Each number is 128 + 24 x the weight over its row's rms, rounded and kept within 0 to 255. Layers, rows and columns count from 0. Numbers have three digits each. The size before them is the row's rms in percent of the matrix's.

# layer 6 MLP down, 256x1024, rms 0.0286, rows 71-125, columns 256-511
097:083161108092152130122159106136121103110136164177121124129144153157126172107104137137144146114100060076144147117101117122105137177131108095131139107153158127130175101167080095113149158139099187126096111140077140114132118134143124139104114097123109153169159114132153137127121179129101070111123104131111140130164106106146170110131140143141112125106123116141145127106183119096133134134073136180121094122166136130137113136133102125139148148116106189175111138119091104111125096133159103115133138109102147076121131093093136119167126154144120091126131123162103129081156115204111121119115104092122143109118172108097156148113119128108112142144134150129125078148089151131147130091135135112135110109160125155132141123117099140094119162134147111113110145119077106134168130142139102
101:149132135084117128106100110097177148133131139176117135145105165088127110113159112107118145124131142155125144148109123129123070108084095116092136154145165128139086125150160117121146107135107093096141123116139124114138116117105139109103102072089170148179110105112127117101085112093119134103080128088141119141103153125127086087120117115103130146149198125149116109101156124095138123082116080116150104170108075080163125174093116101146106133121124084148131128135143112164130149098164109120101129095133117105170106138150093147133143153118143117141107113077166161133156135116118148138114106141077156085142095172128115132111157105143177102145138142106183159112113130098145101162141117121118140171097131111076132167142172129110108136133071102080149144142142109166141128145160137
094:110132105133148128129139140124104084102138138116153132104146081118118140130137150087166164127145173140091125077139142124155101138105161122165112150119121130189156131077095083175093079099136105127115120137135121128147150153105127114146099130137159136133141097136125116155116153111122148133109156154138128140141107125121171147107150133164138102136116103107141097150168129134162111134086199138116147138129124093106130150194160110079129129165147126136149124136174162158091138124129078132152158121131157092128108123097147081114172123109163142142144132152145127152118139113137162090135121128131123102131117112116124171135082114135166156087143155133166181076125074120139148184120111114174134109100110145112134153087118128162118131115096120131103139140109142079124097104141142
101:162120129107130102140143139128118153106114121078104145122122122136098097139159112103134165149102132111150105119125076112169154144160156111132130123083114139164119165119133091125155144082182185154104106146142130141122094163088108129069078130125174097065131104109150118170123122131112104115116117146183089125092068143112145105136088130126143191127153169107149120169141090147091096155133197193143085150078130116141129117117129120121167136095137166142179119146138132132121157173128158099089105084132149164106141108116128135110160133150138101140129153143110141140096133176105149146131128131088105139123126102175122115131148157160125181110132150155119163124097098126128159124155126156125173130149160152173157071125150110141104158132105125161140113158144157133141137119095118
104:103162111132110118128120130172127126093150143149107103083149152180125149123085129120110117106155148175093118094138138121110132105166107158150119138129129130138160133101173114120154169126091120146156161112146112174112124135141110097106143136132140164098130134139085096112149085119139156137149111126100124179180108136090145118130116169101149110111105126163173092109102143125131145138185072097143115105145148128173103122093113154140136087168125147113168143092119139089128183157144049134118130123096029165095111153160141122119163122128135117092123139100092103113102133104106129146169108142084131127158091146120145154131150151115120143163155140115131205135110134145143127113147113119109164109113146143144150164145115134096131110093098148096128123068097107122123127122130111
099:149086152143162121150151123156150139118152135132115115124090115128133109154126135107092114126144145138118119136094099137134126078140105144092099124087188105102158141129149146100149140148130093130076129073164147134129136099085091117158098096168124150100112129182112159066137128132160127117128107145092079093131127138129110127140128105099163142133088119146146150112110099101157129132129072140144125069091141182107129139147129138137120139145119127119117155119128153124165133136147153144119168196131118086103168120128150135136114157144088097132114130119100092178138145108072097132156082126147152143146107128122121125108168134141128160147089135137123145130146148144164136181141129126101122157151130110114126114105065104089135100134124127102138137082133122136138182107143158
100:174129104135112118153145116180108116119124138138125095139099145127159148152170144158179161143095133169131163155115171154119097135122110099130161081122117117138078134135088095152128143114092169094106128107141092125090145131148131107128118169149073141136093091098113178146133153114117074092138134173153140114116129172132117148120127142146170114122170116133119130128131138124094129125112082153137110179086071166147114134134145151103120133105124096163130128114126115115095079136126115142125160134132160089142153140163131123133132129144134167191097155107110081130126138103106128132131071102121099123065176102120144158130109168135128084136197133126125120140157138141151159110163112082124142140140147136165170095155143132146098162174090106107188133100076122126101106112138145
108:140145149144169104175125159125111094108101109107101110139122115130159120112125124116088111142131119137143137151097119152144125131143136109128131135117151126153136146137147162111147136156135164121115142109137149118105165129182121152091112096099128131165104118157126144154163105121122125104122138156156107128086181143129109165160121147117121070117173125090064086135144134082106150164119163095112104164164132111114127118137108134138069141125115136134140136100120128103101145148102108138116117110160170153162153174098133109110127114131137146140137131186118116142134113182130127144146097171141140147162130142122120144152101094094149123112145128111101071135088086122149142138114164091117144140137076132156116101097128113169134156132127143099085122112146149088103132116113098
091:145080108132131141153110114115121097112126132123142124164116130165072095121109149115132127133093114117171163114070163128143090125134110100101157118135114094160130137162110074113107076099121126164151085101145147085134100183153108114137177110133085099153143143131155125095090143131131095158117116142155121142158070146130137091125164121147122126131111092184123075089129118110097129103112070109131092119114085116076106177182115134108145122140115172136146131152133078085132132141174145130117147114122083181071169152147110095120209141114147104141116145143119147089143136085126132101141103132131112117124138116124133112106126121120134124138130133129190108133136136119120116059146118121132132123126123137129171142159145103126136200160136141070097138149117142138102147188147140
116:123137135157144106131099114118156135127118135124155140086148113127126150101134138141138130104117134144116119135157119082121143151154117118113155131130118079166114132158130090148138136130128150131174107123087148143126114173110116145134115146150108141106109111170123133103123139151081124132175119045127136116119132108097100109121073126146152094125098142130118123113144170121189067142169144115150141130120143159138127110111126142150129128103146154131100118105120128143133133111113127148114103142138136120159079143147114145092183123119168131099123145102121126138152151113145114126122128147142176122136121144122157152158131150121102123149081103136099136114113153134155119146082199103125116144134116138127112097098159130159116108148122162143147114170132098135100090157147121
103:116128148106173126145106119094145134094128130121110147114128082151124153088144072134121108156126137180088107158133149136128144135135125096145100123126157152137089111118154115118136113154156093145151131074121085166129145071094132116111144158165131109076086140182132174145152099153138105183118106144136147132126132142140104121102126150150115109114145100142116115169094096156126135144135162136110120133136121144161112156117117084132154146095119111117089105143115160139107166152106112143151083112139141166164117146130154156117112173126116119151105154126177135097169098079140151162060096141107129128153140116138110115148099145146152118133058139149135157102130156142143131151126145146105085107086132060119150100132136150123121131155084131159116150142132115086120135109142164
104:137111144133121121109150171148099132131103117116124142119127130133119062141130104122179119152135110109142141136129137103138132114150129170139087114153136134094119140101165124091164164160162121156133156171189131148110136107123128118167194136106161150168138126083162100157160121094134142094150145141115109112128144177125122149125122119159152084111114132100123095115135157128116138136132127145142111179122138156116166161122136122126123108134118097142085131151124144115079161089127085098093116117115130139125153155101105096109124135093104159123136108124108135088150176097134110145122134108099147132119113178123143123140136111091112064131119136122158106140167090165115142165104113152143178138099113139124136148186125131111156123131109139122107100111197111070130124140116090
106:125102067099097075132099172077120128108127152160165113161120193145125174167111144151152131158128162126145129088127115108095148124136147138124119109157123098135143115118076135106092114119100124095143087102142146114111126140091114123131147112113146129121105036109124152161146112140104137081160107145123120125152128147095162135115106121088111143096147127128090139139105142142112148119161134152081144161105090091099100165141150173133116102132136176095103116136138131127139128105121168113104184140140142105117115106154115139140118125131129120152093127130152156153113113099153112177106164133142125117128123093124103155126131135140152098093130150122136155137138119148124166102138152136143145165129152134099112106119157126151149117096149123172146150141196157170174128104144164
098:132104098123139146133096080127174130140132112096145150146122138152140152151162143165148133136139121123100107132091185136141124114177122148108106165094140123128121153085144160122125136124141139135127120132148095151171097138139157138110160143093168102085067137120140149137154112135100133137125132129161123155136152115130101100123089152118109107129169145130138111137074118074102180080105132109123076137156121147162104114157135170152111161134142105182147157120150151132146117131096096100138089113105123154143118098145120164146120093163133128103160153157095125158144154157199122089162185108158141147114115097111139125109131134186156138105062134148135161137127199135181133137094137163126114163183111157165085130170155141177087106138122187151186113158117138157110124114139128
109:127124128129121099071159135111132135177104131140115129103100173118144104150114127135125138122124100099106119130137134133144133125153139112144142138138121155161147115158129111176112148120131123128108119151086140106110123130149129111134165163097125154100116106110124162109119120129136116117124120110167114125079185157141116123128174076096096140074107107114131114111101149120131116120119122134122123133139137135090147096123118146136108105103114151126162094108099134150179113123083165173134145141122124133131177110139145143163066092101128157143146112144156101110108143107092161122147150100095128162128136091101148117145137072094131134105142164133130076105142136147113123120129107105120124076129116139128097106110123112158147105124109141162128090158137132120178112182163101
101:155138114175126143118096159115130143149144108127106146141128111134129150099135126139149097141130166121120118116138160130084132090137116120116110150136085116066108171125122136138142116120126117138132123116136151090117127136106167130127122154112090132161161165105103144143122106131120082130107140116135099120128096142164110129133153161084129126172132144093147095126152124075099133135127109068101123192143115134160144119108130145151148125135174155086128121155156140142101151093111074144108122146138110142138124143146094125082094185171080084150153080130136122117170148144109151136129113081073085106167135160096116087116112117129107167114137116160123126120135119143116161156114123092110169140188123149132111130142139139125146133129158123149147124170154116133139168086160109
105:156149102151099110066122130113088093135134098114169154117132119109152161092137124139132107133117167133100125133149124148120123120148153156104113110123136128137121079119102073132091123119116104111105148156123129116125107076130135170171105096104103167122094141087126179148133147112147126111146112083121134123100119148111152140107108137090159084125129131123135114096135095124120125158126149167101116145112162143129129100153125120109154125143105103111121139119106148145149122146183117098113126106147144130106134156132133097103068132137140154177113163155145118108156127121138118126174115126148091155143102160166091143125148076152095137119114124161157139124134125124139102128123151113114149137060147124101106089114106148123119136120115116153153096096118108105164191116120147
112:088107153072073137104143129109133152145110096065146163107141127083141109092107169119068147144130153107120126116105166113108129077150102129128131141088144120116092156127107104132129146134133155124105131111109122113120089144112143137140162133096138117123121097120159172115148090169088176114146101143123165105152120119124144161116148120107101147122097089135167114123129105158086092114131132133116111149146130144131113150136137118107062184154120078085109138120105089087133144144136136142156141158104157120149152168138091118152065148173130132176099086184143115112127101176129128115136163100150163131106114155110123130099132086074134155121203102153109125130098166132120137154142145134114164128089100105113110146137095105129117128141110147139106128152111150133158131176114141
098:129135139095133121131183107123116147141112113136150128157129136104177124142148134148129112143118135150124149086175148128138143172140127121103147143153125140139088088141132138127121162149122107113151138125129159087148156107167160139092118132124138146121116104112165091115120107127132122119104077134108136112177152119158191093129116120135132119141114118123198151119122094107100118111114133128137094126114087135159129113133147138127078109134183069101106138126134175102107081116118069083157127098120139110152159111161108154116154101137162117175118096114188109107116105138113153119161129113153127096126143144093151112100114102065172111136153123141151142121127150145120127167123150150135135101079124160110141128144157143178130157136129106113100174099107143126153129127119133
101:131133109183120133127156115142157118160096108121147138069114117103119098158107103098164112120099134132164094145153112136125125133103124164133117101118113131093119125117112084130096108120122171117099126133154124149140145108099102127089128156135166141139176082106112151082121140106128102111119145136100110129142078146129128169124139096115145161112142109092142130114093144094145099136137135111123149124157136121106136141119143119115129112137128091097124139127089155103087116125110186153150128076130151132133121125158104100133162127104123124111121146117091095099097139127150120161126124151152098110139104136115082137115129112173164111089154143107122177128094130161156174105116134151090158057074159151111130144147107112111130133096143141145150159131124147151114156168075109
103:117107093152119151134112114129156160123141117171135113086083160162082089140112151126156119114118121125145153204111101101149129120097132121149091073138121148109113102155128105132147162109159105132144162146141113105100151172130168122098192144102120118108147143109130160115153103125125126137148132107082169101096146111124151162127105087151088091125161145159150138111157094128149099148107103095120117161155152095114131135138054097128103134145156127138149130125106121123128171150139134135162152151128153137148095165053133117171158111129158124104140136129098098149152131139153136144153143127036143154120165102086139090132141106124170160125153142121141168145138121085091128141153112135145129115112130108113138106118103124152106125148109120043131177096142103163094149084122102
103:093140086152166158125147125125102127160116165137088122131139110136108105087151143137095135163108143088134148088124143118090167165159142108138118093134127147147115140145184115114132110119133119131131091129108106101124158163124097137123142143176149056098167099079123112153127100103137136125119114162117098093128085111164123141132143122092126130091130124137142080134138166126121152120093126119152136087159071128119116186120109117101116100091137114117164156089137114142124130112118124120084087134105147122119130144145130101160138152110128096141099109155161100125098164136132164162082067134143153097127130094117131139126122119131141136156120107125109107148157137092153109065157192133141096117079117130134158154076136139121124099137095100132142115116149154167166145149151117
097:113133135183112082124103095120124147173149136109127113176168122136105137142113141107120155119140154126094087094146119122112125130109150090151126142094083142093121089127091127086100188137128129130163127144143121150108142105103149133159151163136142121138075124116114150158131139136133126092116134111137169136139185129099159165120088087139120141158125132133121141128100132124113127144090093125108097161154118133123131132104096146083132127113113123077137131143129135142157162107138161080156077128108107135110096103157169126121111122141086104145077138177148086110192135078122113134172150129149123134149151138159119135160136107121136128143150110134098103128148098140136093121125092108150058090194094131144101132061113113133109133122080108109158131114143124118158097125074101
104:125127162141144117107146103117137091117150096111042169134161123122151134143098140084128099127114091144126132146112119137081139139102119108154088172102139151145116155135114140143153126125125112127130170105107133115130092163119119122093139123126129157166162117123099113098135111128136162153138127093085138141127147147167093082138145109096107142157135126127124093156132126149127141144110121068165138133129098141124129142105133140138151121122107100154143134097123110126090055136132074106105132105152149142110177140108128167153111100174123105125148128166164118122138100108148171172106115122134125123096114132177131182130129124161122117167125128130177125101170117134126100103122121131151142099105091096115124158149123144124128073090124135096155090156123105118125135132145106
096:130099118120111136151132133133153110129134136112145154143133087119141115088171146129164138107134112150123102138129182108136147146100140133112162108124148155133134121136192103133156123174160133111126139107084162140198083134136128118090151119126134118099113139085120123095100104118093132137095128140136149087109077123105124106154127098123085170149132125096079141154145132125176138105090153126157148140129137148174125115129133138111116120126165114172093114117134190138119151095138139102144090109141164151140116130143129121123144120092103142086118110107151081146141082141134120132109175113136131138132118147112132108138114128140131091112086115105097140102108090124099141109110149070091106138125122159116149147157149131123083130148070146116163088147126147146164178117165120
098:118133132127119137161162139128122126123143137110156119125106130112093162097112149126150086115133108139126128125166136154107115105096124096166064143135170178134153146134092144103114115132114139166155108133172112093105155092120134106133128133130149148096124125104155125132121140137102124119110138112090135124121150074128082121124106124135141148115076121124157162155105105109129157144139088107161095110094121134177117095123133111119201113149097141116123123102117136118112148139122104119140140116163139129118100171118085103124137112129117164161089165149113194160106106153140090106146122095135124122127111189169101140124151133117147137115141110105137098129166086142104111099179092130145109138113148121127131106131139152089107107139133092131134131097147141121129171134105119
095:129116146131144154141148150140147127122114116110109098092124129126122166156161138184118141146152126130104161151129081115124121065122123199107143123138094099136117189132108147116099121150124111110094102182156124092119154163097131145161134122113137123103096153149089135091134137140124104137116127105174084129170131115127091062134115178159109144099138153124153121080144123130109156140130172140115167133075162176119142142122110100096084117145142138115133119115124099145108171095138129161139134107143092106144155165095137127195100168098111108117138118168087105096168052146082148150127128151117074144110147152152137120107128093129103120162128112092139165153142162116141120099134130124134084117137147145125089123115155107180094134152146110150164124181111121160111110104108126
094:125113146145135147163096162146102168169122190110130098153159115112146143136112144127142109138086115116136052109169083102178116147105098102125126132083106110141131135144142180108108111115120106123146151165141119130111109125132108080142112110101135142133112112131153115157166145112146142094127153160128146134123146127118133128124164114126113134186091087123130126118147145131097093099126103101109120107092095179124132135126123120161103161120136096126145117154148098087141132144127147154139128167124165141158104157169122132147119106123142132116158144122118171132132137115125102116152166152094138101127125105113177142108145126121160157133125138129133135130111160149125094174137133149084124162150144132133147111155067101182135138153127123150119131117166135159149102128127115
093:137138106144095114134124169169145116125093134139209132172144118089172151118101124126146081139082130130134122084154107183150118135144170124123095077129106146085106102184072097175102133093146102112133132132125131147150147133153101134126108148094138141123131158161132131169097142123126107120152138117092085123161119144104152112134136122141138121137149137125128128188109153141136166102135186146123132127122136168125120119146086126156144151136101171108139124141133156108123100136142173101132117124135139144107099138122138088121082117108134158119140138176179103159153131131105141100146153131131107161126108158125173141126100101165107111108103087088124102136151119136101111088112157111118214152165087146121078108151133120134121110113135165098143116124134133134129169186123144
108:079099110150103145147129115123169155143131109120146168082117099185107190103132157169180146130143128129145114145116107147105115104120117112091142175165152166171096153162149203131108157148097125117129133140107075159129158147096142146131136180129164135101097142139155092176147106127112150089138118150111131108121087143072134151142107140137170113127116112108141162143133116140117138160161115121114108129148179150133133139162110086106109117154161124130122114135145126153119134147156143115150141172176114077169139106121109117145134117129109127132132154172137135116149163118158108149173124106109104128166083144125147130132115143110074101135099147119127152107175091147102123131153127143138117165096119107142150146099131147136083140131090131170120099137095146129129100162132163
105:121093095086171143125140150162141159110105104123086135140092145143141122104131144070096137160119160153131092116119158124099150093161135136135134126137123141109141122136062170094136088147141104123140089134162157170153169095144159141196160133152106121152126153119122113132157091097122083117089089149093075167127115127118128114112100130120149103097130122103124141105121114091115112170083135109132132126122104111152126083153118120119164155088134114108105130109189130152143084110098106127092082106089124128128153140102147175141079124078139146130139119124127114146104133130106095078100166104163123102115158086150118079124058134106129164107101136112142109134174182102056118099127123099147148108118113099139118194078138130150154158139094122111114141145146140100141177113111134
095:116144134165155153122119098142111103117128146112082147127147133130151120117150128153128157134132132108141146132143094096158119121116096130114095108122144117099091148121129145101131122148158136116123149139091135096140140163080130157094163120114115135152109135184098129096107161107164136111129127089142105124144151146086135119141111091096146161134133117118185127067109087109089138088136083138162131145143128151079127145118142141121123132144137090131147102129154113113087099131083077093102142110098150135147098142147121125131123089125136143143145149126123127121126084121084139114113129095093130127124155120138115173114143114148153117127136159095155118134112108126121123135130098100131099116137120200087097131120134115121136112118130097157094096130102144128103105122106124
111:111157105152138093133133092158145140135145125117143110116125134138114119107122097135107129134115138163098132105138113102104067148121132089126134151118135133177166156113153173110105124138083148070171135163108144117119140121167124140160116086162121132094118115112107140100104139154143162118145156095126149131132151125092119157122162144092124129091134155162124164114175132107126158147170113149099117077065109104162165119157150122116131105157124113167113113100161095106154158132150125092165133151132126087137146124154101132157122114092135091126144169141151099120174094085141123130173116166128137157131106159170127120123090116161142125170102122130135163108110094139187158173117071146128120101120136139160126131114094129140120079137093139134139152146088105135129075113103068
104:153188089108112131102118137169150111117138120153134144125166154172146163138083144121138108144129107148122147146170110086126120177116147156107128140106110139127116138179161156126115120125111168140154091180124137100153130135128101109186165122110139082137117127151171120176150141147106087149129191161093149123145112063143122132136142108119127133130140095162163087158109122139155085110137165147093090142162137164167114086112106172157125101122155173142114077110109139135128075152160151051126103076098135157130125137141154123098108115132152150129124171122134140135152116137099175099106141114166166134130144128111169139148127122118145142148130113112163129142111100103152141136156171133128124126123124070119144099114085158128126157138093140101094117101135110077164131157113111
097:124163096108159148139159116110145135107151121115107118085135115095146167110160119112099136113121108132093114148142103157085092156115130158150114121109192171110139129153100140135117157106104136142128080106125159117127136122131140155140142086134131088135154124117108140144116092097094126154127111113122149125153152128154069105095112150151119116080152155091040117167139133115109127133110096100112172127163123099141132154136119144128113089148144152121132094092142125154127149117154130115090104100119170126132113109131137121100146090145154116134122159163202131101114166088155129152118112137113094130173110160128133161131174090092147120170147141153152189117119098123140164161122154071131155152121153098117131155093152170135109115127126134090160125119135142155104161115135134
101:092112163136119177100144134140138137095079166131155146112109152107124131153159129139151116109128109142109133124146104097131142119121116104128133131132144154100119130115117156125125135157121110165134114122096130122106145153148091105167111151122079152108112157140142141120103167135151115109107140119084116092094138083127116098108123082121121157123119114092143132182127138156102137098137110102102146073115109071146097111163117077095089105154140125151119128101087123107158123127120147129193101122131168151137090116090139134111154101134137129155110110123124103109147108103097172092147117168133125141146124163114139087161116141126090122109204069136171131168139149154142140124134124109111145131142121076145090156107079136166139159171114104133094104166098081177105138161086128
101:162139116171092079135107104081131133162143162135121090145108172123134159152145103134101123121143102130125098117189144157132126127101138093156117084123087148130137117137105132124100105126152134105152152123115111153132112105125073159091107055096165097146112103097089085104138148126101113177134123114144159080160171117133171136141119168117125151110097113181148126117082162101119137112171117108155149114083132147132132134113118140111140118101108114115133111124117147122131134132122156145153125078136122120118109121147141118109076146150112157094080148133156158130114104096111136139151114148129144148117113150123073141102145147155173160106135112126119101118115142119131161153148157153099125153108123126113131137174114129121139148139175103093122083109105157136114152123128149
099:115110121125146081077132110189135139110100122090122121127115145077126124119119151128165107129161129116145130082145113147090136132141111132106114161126153162150165102139081134149125127116106145074093128135105121105113123133122108132129115116100163107093096142159178154116139135109118121176157108124126152126135126119148105091143115165134179128134083143123151108136130142102097162129166096069166146101150106120128113093116111142148162133117109136120118156121113120121123118159110088089155139147183127104160177113159102114145097111127108104130133164104094129188165129114141115114148114096139147133121125126118108131141128107056140152121120172121148164133168084132130138110118091130121119123157118171118115149128089116133130107103113137137137120128096107167149089069148152
100:101102163148105141201133147113086148148167118134177075140113125131172105111094139090116135099161124122123088120123131103127138120123133120145161098097099132173150124103146147166073114129131090189164166128135104143118150161148102146139137113103076126147111088134149141128164122146124134097170132139141153111095133164088128104141110138153155120155166112138132088140116142160158134134145143099154095119093120135116138108098108170114172129132136140137104123141120108114132135152122098081100137118106129116152126142155165094119118148087063126126137128153122106095140118120109123126144137113138106127095149144116171145147128103171122122142096124146112146117098129136134124113154162148109176081126146101140133089180119107101123100094135144058117152162122114134125129142143108
098:192156126118101093138090154114117119128105144136151147149152133148077099123127145146167090144146135130128123116108128092107098123173114133142173106110121107102107148088118100111150113118121135100083100103104168114128138132128105117095166139095126125137087114175123117116151135149145131103140147131122128109119120098114131112085060098098108132117136141138127132157123125100158100138132086123122106155116137100101112107112133130102114135131155100102112123154125095101128150175184176152109173123145130140097150145137138164111087149144089111148141129128091161104078087118132137162126124128099158106117147144163176114095149101142119134167142107183136126108128158125132109117095138107112167178124159077148141091130157107113133127134109129134136113137116159151126139130109125
098:141125127100139110127116151121143160157100118146193128119128135138158108093137148091147071097177135119134150145154178107151133102138123102113144153103183167133065174131115105112108165155173163129097090130121128125125133114135121153105120116169098130172152129156132128124151135167154121151158114137126124099113157141129181100107152103097154169123125119126156131120110134100092111129127125127139151109122146129143115115158146134141135132103149151129134140165069138110091100148085120130097167118110102124141106144089086113119161147173145131131134126152129146121152114142120118114139123107107148153125096178126130137189150134121101143108098101087126132140150139183116126152120158136161117093110126149132145097121137118144133158137153127121147134119127141138139141141119151
096:148148127180121150111118089181113164134121146124153139082102123110125099141145096139111127110110087109145124126095132166139144142130138182104171158110113127161099133098135099134135137054107125079097105138081131101103123129109103113129136147063092139161138077135117109138148141144117151187133140151133157134165156094094169080113110094110155104152077148163163135128143127168128072137122134138128096109125135133144108098145123130139148113098120123114121118146121123128114107115125153121097134098123096115088137192135110139140136131112121105111136091118123154145163180125153143117144128095094120149171143117128129115156141152096087152124105131085123135161122122127143103100135115128129115142131146086109147116135144135079133129087161147173113128159142094094111162120160167
097:156112112071097147080117146096152120101124104108195130172141139131119139127125112129113125102082128123137086155078155122125091110154126132148104118085158141119090149144162122123125096140115145102180113144120156108173137116124135117119154085106139175117159126196149117108112105157139101129087093159139100157135134139149123127152113097116150105134115136129102110069123135160113130121128104120157163132157152138090163137166094104134122133114144122117127158136139119079129083105137103116160152153113126146144091131099141151173136131098160124121101148101157104143136142156153131159123132116134111119142138117077138143136128116124105095107099149114140124136128113120130163100121165127093143135128116147134121162140109141109125127140149090130144151089100109110099091153120138
095:116125096126131147081095116191134105134146155129134155114152129106165137125176103177148085141099097152145107133125115076126099125132135149123148154134130145112152098129155102126132107129129151113089064119129076150138115133100142099117142150119129113102104127070135136134124096125079168084121140169153129119079111088096071091142104128076113105140149110090155110133094125099095114134078150177119107120176099108109146158137120108169156139139123136092109106147142160118136106087132107089116089083145152130137083136103123136123138116098157139135134079129106164126132095123107135133134118136125119054132161109127146118166112139142087098144111102136087112125147129082152115117119169135160144144123134127114138149101156117175127133100132121094120096098119163119073086130118129
095:145138127110161090097106140139095096124156145137108125152118140103141191091092120103127158125132136138148131138148132120090114138142100129120184147136124169131093115151098120144131118131146135118147120094146173114179134154140151119166115107112107111139165132118152135139124164118134084078136098090127122095158147099179137132109140101124160160122169122172137133148143151151118150069112128119211092147120127096149173160145147124149126138106134149152119110108108135153169109090086160103162129106136140129162118163194154131132152173110120131123102115130142090147077126136125158065144115123086147193122070084127126144151127125112122124103139162141145114167092128139123186092146119148154113105133119111119119111106157136103137104153148118110133110138104131134137104164162098
100:115115124117133136115139157112122131108156110166105129109151132095142138146112152133146166110155154095148106143146088164147098106154109080151127145130125112123125147119117127118111154123159107150125130157156114105104132151111161110098103098110124116183184082095172097132128158134153079152118157068161133095103135090145124123140090109171120092137110127113183124156112103113134117098130136129113136138094138095110131144114120157145098122132133115144136110134142107143134120112125127145133129115174183126119108146131127112131113136131130112162134112146093183109065127141119096150121127132123132149117128130110138138063124132143100132141145119117152160087114115165112124135122111100175112102134146123128125137087121122123108156135153100133107109126167140168141132171063096
094:116125136109093109132164125146101120125143153132097104151117147156138136132111131116128136115136106140086146115107179123099132126103115133160145178105118143131102147154163113115123121123123095134146148107198112163151130129161134122137118158144139082078095122133158150148162125124156186134128128154095128128112182175121111154125107146127132120120129133112142106106118084102147120179124133136098154131139138167134138095144112100071134152087128151143119125129161104173123164156139151155114138111172178117118129108181154142153143138135132140120120136165114098126110130116132169157105130114092177116106104132109134114107124143114114089117119148124112100116099090137099200126133121135067101082162093114155140151158141164135100159117175149101144122137126129135142151118139132
099:115108145156155151115096127126099115120121115129153125126123134137120138158141130090092109135073139108164095139131123140108134125137127135153131085126144122140124147143127185119109104125138133153121139117124139143130150138107145180114149149140109115110116150124125116174175134170147123102142188166140139105160131085120117136120129141139154152127171148143121111115154113108102130107136163153100088098162111130111115162110127093108103101119098118159108165144099107149116157134131167117114131072116151141120174100168090181171146090094137112137124080109117120145174141133103155177136150122092164144092162133122088121104148139120122187152127137122151126146136130140173117164113154143159089074096137109128115132185102143139108115138146136122115126122133151114166128138139156
105:169156149125136159114083149100132125167149096131155154188121097131149124120162134162112111134147162123118107111169110131138120161113146116146089101141092114129112104136157099168136142131136134143153165097127107159111114121135138143083155105147125109118115163090131108148112125118139106150167180141067140126178084104127179135115166087114141151150120124089145154109157154135122117098109149098094168122074099114152136121128130113134057149099131128160112125126132150096161154128135136148129122121091095147123088143124123140117120120109157145108125128117112171123171118180127125090108133137096136165159125201161121116132119120131132108127132133118110143129130137121128118103107098119124132119170179118118078160087181121115148075122130152134168133128113105134149133084142107
095:129142090153125126133130137133118125151136163129121107094096101080144098119104130104131142142120160140085151135134091130127107123105140113158152084132098102131126118128124157117139102111131082132176086147128166125150139116144126136161129159103120144113105104097115121106086125114171084093151125151132151144114121114142125158130166096135130123162106126150170122107125079123068128125091152130135126180115115149140121131109137102131167133126110150116093064103129131149086103135128139145119143124102109194112095127091138109162126121137137123113112161123111162140106117110125137159154111141129084161126087142137125137097131139134096100126138154117129156128140075103127144148134151120158127174149085174125137104150105089130147143150134097186116128124123106105141104179144123
094:085097096093154124136082141129120152129091142132148160098161083134109131165156143142127130128115111114129073152117153098102122168154098135144113124140181133131111114161104161110114123119149134136114111136097154140126137110174130141127138160126111146117109150139143112145129107141142148136151095173121142122133107129134128117111111132111128109139123098123108157123137163154101106127119124180111122138154088101168123111140113155112121127121168136164146104122116122167140079098135129103096110103127161120131117145148124120155143139167130114162131124133155100163171111208189146135128093101100124109153146100148144123093103101116195100114170125123157152126135116084126175077093102103107102106161119112121154115073090152120124100124115128093144109152125140122130136125114161
098:146134137173161133124177149094150134139133105154048108116137149143129116122139102133093131105115122128139155140124145118151130114091142091102109144116085110130142180063159140135119113090104118108138119076164107105082080109174069210136066136143112127122165097126106106167125081109130162113112128144145083146082118126135138161093136127106140123113114126124130132142072148145121136165124153123130125108115095152101107140130164116083111114120126130102120125114090139173115147157145112143084168123147125156112140123133139129134167158159170107067151183151169152068119100152126095106123067132115134114147160154124162162114111137148100196106100134091138149139115138151175119165104137125141118136112172095136136138131122130137121126098157123094112126123152101119108132108077133
100:106102140128130123113131118110161131087133118124112156183108107149113146111167125135138126125162112148151081106102128156090123166109125121124161086080091124125116100166110138126079136144131112141145170101139144117158134109124150102122134110119104152140136134137100117148107163130113140087097122129117123125139129130097201111136138147142105093121120116151119115142107123101130132118113134111156178118131099111122105128131136139102157152130132116138147134114152120123136092112140139145149122144149112141095186090126169109139100113141132171088108121131093122157114090125129173160138129123182140119113130090093130102111107100105125110083164102099142116149189101114101143111139096136121124147115109111127162110144141102072121111136136170128137110106130127171130121126115118
109:149143102087112135109119135141126134103123130089149082107125157175131100122086156144188132115112112103125149077127161140082185108111144157133142089134189147126146171100128122101162120117140116115139168089134133125108123084146138159161150101121139121093140164177150124115098111159182127128129095116162121111100192171119171116114145130151141150100126117107185135114092107151150160132139136120112172165148119129140109143138112097142159130125116127130111126120113151133151096150155083117146084125158112102137138107158108148107148101159150114136146129166072128128114141125142112113132137132111111138119164127113130140110133140105151070107106149154120141141112094111130127086110099125115113108137180154144106125118117148125156124116141100153065142162107156126119131115137151
092:144142176143125185116124131134140138135135121129113145116122097122115102086118119182099098121137122101143146128127125112134149189123157105059117101175092099079119121109104163144107143120094151146146062127110146120135126134131099128132138116152108116100098121152152144133147100124126111140116106166154123169099096120143082120148156138145143129141099138125079150117139121165103092112124097102118103089093168078127109123140161113172128093115147108104144128161133129132130153116133103114153136110141119148152108144141146133100103158091100125168081119176105134113116103117123111141148122137122122118116094124145130143121151149119103083117141140100125102128158131155134152124150125149083099129161068143130148147121113137124102124147086095133129158120102126150119151120141130